config.yaml
num_key_value_heads: 2
init_std_down: 0.00272
warmup_steps: 125
doc_mask: true
Each number is 500 + 40 x the weight over the matrix's rms, rounded and kept within 0 to 999. Layers, rows and columns count from 0. Numbers have three digits each.

# layer 9 attention output (transposed), 128x128, rms 0.177, rows 118-127, columns 0-63
473517466486465471458467478515493521519532544528486495531425530485502501453493398500496534523507503516501515427511548513495504510444485533516500495468511499499548520542476528509499562510536480
487500493501514557516513515517490465470540539511527490529486435507515494474506514515507527478481504487499480571490506469487563420482448455494467500498518509517520479441559513467545529479517492
505499536542514475526494475554522469477466520486526474481526470524507457526544572533547529497474486497530502511500492489523531515527500472512453503504532530528510565477458515482492490519510461
545500493509503517519488525542466493486504515502535535522507470496532483534495519500487529552505487524545500477516534506537489495477544467546485492528497499496486481528506469496479542496441459
496541500472475524518531537517472549508533477443503520496492488504522505501461570482483535498555545496479557529476447464525448482507481501510507495510509539486508532488524527493472556488521483
502493475510500523528513486479434460529485455518516559487503528468516485457481426477485525519446517483544475490531470534514474523510524491500469483489476530524520552528476458500518489514465539
476534515498514445553443478513467491523536486526529500498551488499499546496502510500484563469490491492498538530521420432489446522480497470487447504520494545477479504525555494516496531524469524
501552512479496536558511535480480467484490496523514516542496521516495493497532523548474524472490498484505495524508488510488466507513513531519517491505473518489498521491536453520540478537521475
451537504518519527538442492449464530514530509505482444548499498524493502508444503536511530481504494483521437467511455503511496464513514468512525454527458544525529477487496456458522476547530431
561513541512604458505516452524539461487511496508536472530526513543538534501552592479543489512467494515522476468509501481532493439469487502509529472537502504513483474424517491473515536558506528
# layer 9 attention value, 128x128, rms 0.183, rows 119-127, columns 0-63
520519525473485486513470488514496488544507506482525499527514535497491520537483515504446496505542499510582517473536488520507481525511565541473527505528506495524459532552477493514504476537506498
486483475462546520500509488499497510539517491521514533546492517476529516535472529488487486495514477533495495528567517494486512543538490530495537500503512502500532414511536502584509540524500497
517509511508498524494546483490491522527439514491472503440463533499535533516509515496517509442522525476515484521498506488496460488544500512455497503474550513493491457495487521499521459526550520
498483488524559528505477509488520433471459548556489481515493523488454505493552480540559486467504509511517509477533547491490526549482484522510524516511518491533467493512460541520530474493495550
514473538487494485465492452492555519444464524479498493503505493537499490562514554527515476510469478494467517517517501449473496478489503549449464507524503506471480431463473544515487515465539424
517444458498484546445572510502501500503487505495493480485495505505465485531477506503519415516514488522527505500486542521499486472498509505523507540524507489494468524520456513471487485469516499
505459490513499456453512497549515525523533503513509513479502498528481505472486500447527489553510496513508517487471477485521547534487528471493511518504524465540472563460472525481494508497512523
499489473490491509516545525576541474490475530426527518467557546505498517460513527511518488508517528534491561519512577514471524538525519517473508590485597484460553520473518494522515497513480531
452497506520424528499513526538477485530472481491505518476523475502538434507447429490460510436532469500490490525519513456498496477545498452482499491480511436520481493509458553506470472515461473
# layer 9 MLP up, 448x128, rms 0.211, rows 0-40, columns 0-63
500462475523424475497468532454547466468517558559479523415478544542448455507524444494489539540474583507500543482453531517458545459490485504464505508506492501532499507466465504468479515480444548
537524499536554430492542521431479475543508493419532522504556506483525466530491521448552521514501539624522479539571543491546516501547446530437475487407530525504558535519578480515444507541518582
462471518479427473482410435480588483527559458502457417532477483491512528509572515530506515565461544423494464496487495546538506480527522520493579480562434516521481536529479447547515513487560444
532501424525387494504543553466521512513503497459478536481502524494534551547469544516532495537477500586486512421448468496547555505539483496499535536402465457511528454464458526503557501493418547
475537461392503499500506544507551504478504594515537552501521546519543477427572441484484481494521445466508422450528539509456522483469522536434568525563481525515521508497448523436453499529520447
569495504491506508515441483440542568541475494435473519497543449486475488474405561426495508496459570529543535553476535499450458422419502516442567514475486511490514512497512523566507517442509532
499519537528504458499531435491505454496462520522510484520437522559518536428461524471545438503622538511482490443490561549500523473492461566550506483487473508446455497546525508526498527496512463
482521553520432507507542508484391396551491503462512466473579440494509457488435496472482464460542549540526527504465501541520495486518537500493476557520466492509541548471463529472487466437448495
548529471570477506573560553457466467488486531454492478468619439432534597518548534469475509496466511541486534506504468495536355469446472464525524542530591518534562495449547496487498542487517449
495539488535490496528488466535505466442477531529466569540499490553497493503488565486518447518543473442577461473529574557546522481519531536484459477514588536441504535510464426490541457542514485
502528473515499481531489444553557492444469529462500440429502515525480461463500550473516513509502463565497524494491460538494457510577522462491567460497473502487534464518531532523480497483477535
499568460473443476491489463469457543462514558555492505469537413484414456548488513462517490477496531482494552512504451492477489610477528485496535424435484499478470504521528507474477492493513503
464430485514523490443444453500523545482518473518492498511478521494441505536452478500450479496502514500547516464508544506543509455531476559456558421485525458526477469529497488489531517513534528
442459487519458539548527522441477561470521541532464477546492480522474409524490504500507447450560495477528528507503533497476496543487519472416482473532483449454428462567512536529525595512486554
505490496500531407491517484492497494521479539488479460479502525592499511438513575568582553516499463486463555521435516516518473467506517462497474500468508512513473493492565533447516435414506557
463520493517481506434522456556524536490511535491496467485534482445443516467522498507548501467525510464509476552482599500530486555574549488512435534531537496535562504492432517499502467410498528
521470539463483538478465486439549547474528487455489604581511480440517530463405463464534560502417448514439606479547520482469433477520515452455453440485531541518503506559482488478486542516536441
560482481489579566548497467517449482477422483526502616531520518469507485533474584441496471493464486534502531453508489440491445477528512528432466482520512550508439507517465532476478520507480530
499507507471552500565494452519492531489461578497570431463449509518495511522508486498493505501475498467492495473541424456479428525532553526477509534527522479441519534558484431522475507571582444
484456502450471471533535514564529531420486559486439566559473522519467480531425522501456560499524487548531580413475413541496504538470539547505499492476552446488470517508510525479407468541507491
518491449482444493440547491631486491522495471524460503499498492448481510457501529476490545528524495509502528491463505482479482479508505454470452443534463517529482520522477443554550485551506511
525458474522531573549447483427533530539554486434531477491586474460512521481538547514446514500434497497539508464507560487515531571425542497539487587462449429510466458496569524508582471510462557
538450547452466544469515452459497475548451444536465486568506492492497537449450518466542469512484568477474543473551523419474535479484572562523563480488528577508491520471597513469512458437547507
469530471523507485513494574437464544520488457435496527483497565485526510517548450510582499461499482515507489495562553534476562442540497494544475503440494469447493470550500504441512508466445523
576467456488481525514506502530549500498485434502484540509493529438473503561499473542465506540480545556519456527485545523527536503468505568454501514422524484530484534484560468519514494530563561
489503496486483428510524513476570498464524541482449519490562479473449494478554531455494473488496501505355455461489465551498496429520557480510541501502507515509501551486540529482447494466504483
465446460542478471467507501502441491431525586493465537486529515485430479482484489451532531463437522499505507405606493458517489493537458438449493479487596494468480481520514544526517464516487530
516509472524433467516499499494456553493412466495540503516607498459466497539501463448523531480480513478548395489480484544509488536461457524560506540542515477391559514566531511491464526525536402
494461527483517505580500408445484514500505513451520392563520556523513433459500492442464471454478565504524455453488554520499484465434544525524467417493464447505485434459486424485489509452548447
513468463510507470475471524477526484485505492516500560469475519511455514501454505443456476480495538497522417558493490577472457501444557527430565440521440520523472575531492509537530570541429453
478558532480484487514555502460476535508536526436521476507531485466501493489491501531443482447570582398520532509536491433465394478478482486475572501491483519532486533509532453390527499509530473
495550481518498480575488448458510525511508497531467470485463511453466520526514486481466448485496500514523483509541468543530418474529513539523513483463548517438524492498468572466466517469501502
518500477553533409608467509502539504469523487485503477590530474578532508468521540430474491558527484525488506448482444501495560505507528481584497516497492473443512430464475451571468475506425436
462541489536518507465558500558447521448484535554545448523519499468505568521536485491458459574508435493537473499439449412548536559508525568482519516509478587500406502531544461500532469431504489
536442532428511548483464488559438569528525561547539477508486545568434599488459574530534432513450444483444503531523452556504593499470488489449580473469497494495499485525479433481525450487445447
492438504498529440537520533518532498483564522520494514453545441467520517490481526527454536569510502585473508522439546526500525429480488534530520530521474452524435531474537557504492483541544506
464489452466596554574482465477465445445474512461497506486507539521491528606487502473513424555515479552519510539506467528516516492516504490501531435456522515514489520571571444444531498487529510
454497513499499547464509497458494549430509534561548464552473461371492448512487532535455556470497430550536539393550463509538460427452482526508550534487545539546498490531466507504520509494466479
412539466493511528474487555478450457551542477513417523548445477486550431447505531494480526534503539555514487465513491491460525454539525520517441477491464510511444520556506511495466520491468531
512539498530487492441552551489516435426490485534467530477515499541610588472487554472493472490425544555501579512450515492522488547537482436454465495570459528492512498560545450517499457538411441
471486452527486505464483605484488538484422522532487493447479528452491566398439458544537495474446480550532513499548481515479536449493542541490468460475458468495524572598483478480466566476419490
# layer 9 MLP down (transposed), 448x128, rms 0.208, rows 0-39, columns 0-63
487517501502472534496529482489494489514510495491452489552542454527497526457510460518557515422517450513503482490572545515503502513488494496503531515455500461449541539528507533515534464486526454
525446605461509487482579512493432533463495516528561477494482476487509435438577575480549398466514531542537456505540561459478432540538535504377486468458544525471502535545546517445518544523481417
456491521419518488529452475472547473513493526473508455557527409466510442386503471507534466479533533466474469493471499471473479522471444479500532480569516519455442493516527532536504474592553474
493497553503528486527473464414489439539518474498514496539512569567419526484610490463490492542417537455582518473483476584498540517530560490494506543535444561477565496566563504476460461525460496
515488487429515508506441488537537538515427525503571509490562511513526487484484490450450510522495498462446537488568492518543547483511544422569497438472457579537479530473502566513510518459463509
514475516478575473486469547516486496500444538469514552477481477556501475510501514442478512469527527488505520498556504441516462478464519417468497443520491443495438544439494438546485613548445532
495526454503515472497556558512477476444438529503415444561538431501471520606515537514393527506453445489508541518499448557475420477470450431495377585552486482501484534502437513495523493450490519
499587467440476527422511510536483512540411504529557536444539519568504483418444441512539490488485538549473547582481492433491585509506521512467441578511484524506502483471451503558443573543447474
475459454430478579460492535555452479545533512515510543566464505574517442518504536480524490522463524519519494475478479528530538518533493533482455478477473513473455558496476544547471530519446512
561530509483499546473494520505477520523525507529461502416490440502495540538484459486536492490493511537484487490500474449483561506483553534525491480499423512475535413503548541505498475497499610
491520532497532486533560496454428529549456456541517535517455516489519523463457519481461515442461520511495489468454498482494482489445461496518447456438558516536480485466493534526480517516576484
580480513525513458452471564475480439495490488531487524490514490532536493538481518459475444411439529449550513535519540539498475555508529433509504455478408496461488484501555534508568561464512471
552488469489550443506459469532436511429539512512521498482483424525452430518471475536496555526491571482521539437487481477561451491555532465465479495460494552510463530479470437509477527493547484
559471485528579533426534502554430461488523434474496431476518624565495605505541482557537541547523508508496514496560566482510466534462527434478386520542552395555533533487497566509508534439533478
534479582524525567492461476553507488560585485571476459489482534533470548550538478450507471553468460525437545558489475515560557535551427493534535404485442451472461501486478572485456544456426468
478527484549548514479510494486512472502513473515395527501522588403486539488532549549514546513467545540480557463487550455498474528580545554500485575528487548542495462512478458523513458400517592
561501453550543394447443513460530496533483520472515483518519446520509417457519503534458441466487456505521478440459552481467515551499482423483607493558449513479412495454555514497421503459567495
487552476451533423484503488443511516540493538501556445461500462525504439468554512581480493466538511439481527503521512508493518604516491523524483533475542410491532555530517509571544467471465467
564545533446492505487471447536510432498523469500600510519486512528532504559452547496500516511503502484521501534532499518543491433513568418486560495513473409512469499446519462484519570548476495
486454545470549495522468453449461487526504484476454482452509527448531471399522551483547454491423523505522479460536515481546494563517476359527459528508429513465525512488445496510523521440546545
488541525492525538525472523490467468503524496449487503467464491482481550542485468512540461554536561439496452457536475423563538511504559540578511471488536519508445501451477510550526420452432450
497513510474519474441427469547450531445497471544478443546558488552513494494467480570465421498573491570571470486508447504537564513457515448541536540572486519489494522535421577511504494459529462
563515521505514531491485578560575467514571529550489486544476508512447468552446509497473503517513503482597515519471421558473440591527411450446489546485520494480438476459452488505497470475500550
555496505545495553531566518528539569550483501529470490483537482501522477492486515510480530455509494469489510504516454423504537495526484427519516456485515461574490513561498541575506508566522477
496519428543504465500527443538524452516436537571469487449522512569521508468495532508531550482522479458476546543436543410531539529458523486446484489441532490449483536438492453489514487484434447
571452534528489474487582520524470557490524487519495497484573459525509521493471466469516484495533524482406497545524514499569504459457481505496471405437448553402513417539482577456476507478451501
502403543477435521515483542505568506540506492496517471483473488521485424507521530470497496487472585516544524563483465513551583537470464376526548512479481508482568486520482559530524549512503461
463541438628566470495536497537463484453469486538544484535539515526501461455493422473572491557500508517576443570401550521529496498492500507490396477581568548437552519498543468578516550473476389
533526438590552520566518518495437471476512472503476524476478491547515552445437596425448496548427519519507487419595444516499456453516483475505517514507557492489550520528493495460491495522489530
490376565466535475439526432553532467539489559498471440552524493514575545480500521493506483442512518488480529466494516513508474474470434537500434502537591471489486483522495532480588555467488448
511476472512499485470461468571562423494496507498488513500437530538484512523504477516473540480458497510473521466448479529605488480497485524459466494476470513433482506499510531554546490489489540
526502440544495502459522533467500464517534518553549521510507457553466424493532529546495504511533546435480514501448553519525554534533551533513489479509482518471399502582553500588465544474478502
540484614492485534511461574486535466522493530505462545440511538506540498541521494447509570471466488533508460472506470493498498508484462478458462484534527450498450474429518567439505555460472515
478452462512429439523463538492450541501472492494531441522559604418570527492510515532482507503514560512475489536514539527533506452559439560466458473495569519448525526468531485455512508439539488
512486449458476476504480452458496541559465456462521523529498482415501512538467505522469547509507507508442437504504559497488514441523515536516498554467484500470492452520462558452485632432481432
473486486424521459510530419511515546424526488547547409594455463522498534514504581481473473512515555476532454531431512526475438480511474546548488564491511471592398499499511501460521530494503519
494535436526498518381520539485491476557487519476521482463631521500481493534543391512558571501534472494501452445538589466485485504505467549502487515521495492496523523529499517544553497517537490
515464492530418453510454554500455440463501523394513444454536542584528476465542513500491422463504536468483468521473392458490554521535531465483555484510494464449452527504492565540549484576525535
501503480438470580548514502408476490512494498513476492505430501476464499469501494485521506500447530529500547512479403523426502461586475584508468531492475507543484493608505516482542499468553506
506430485473499527474517440522474580477513524478526490530523481512482423392427479483515495493496473541550498516533506558456459482467532520487501587500490466491507462498540568525444455549455540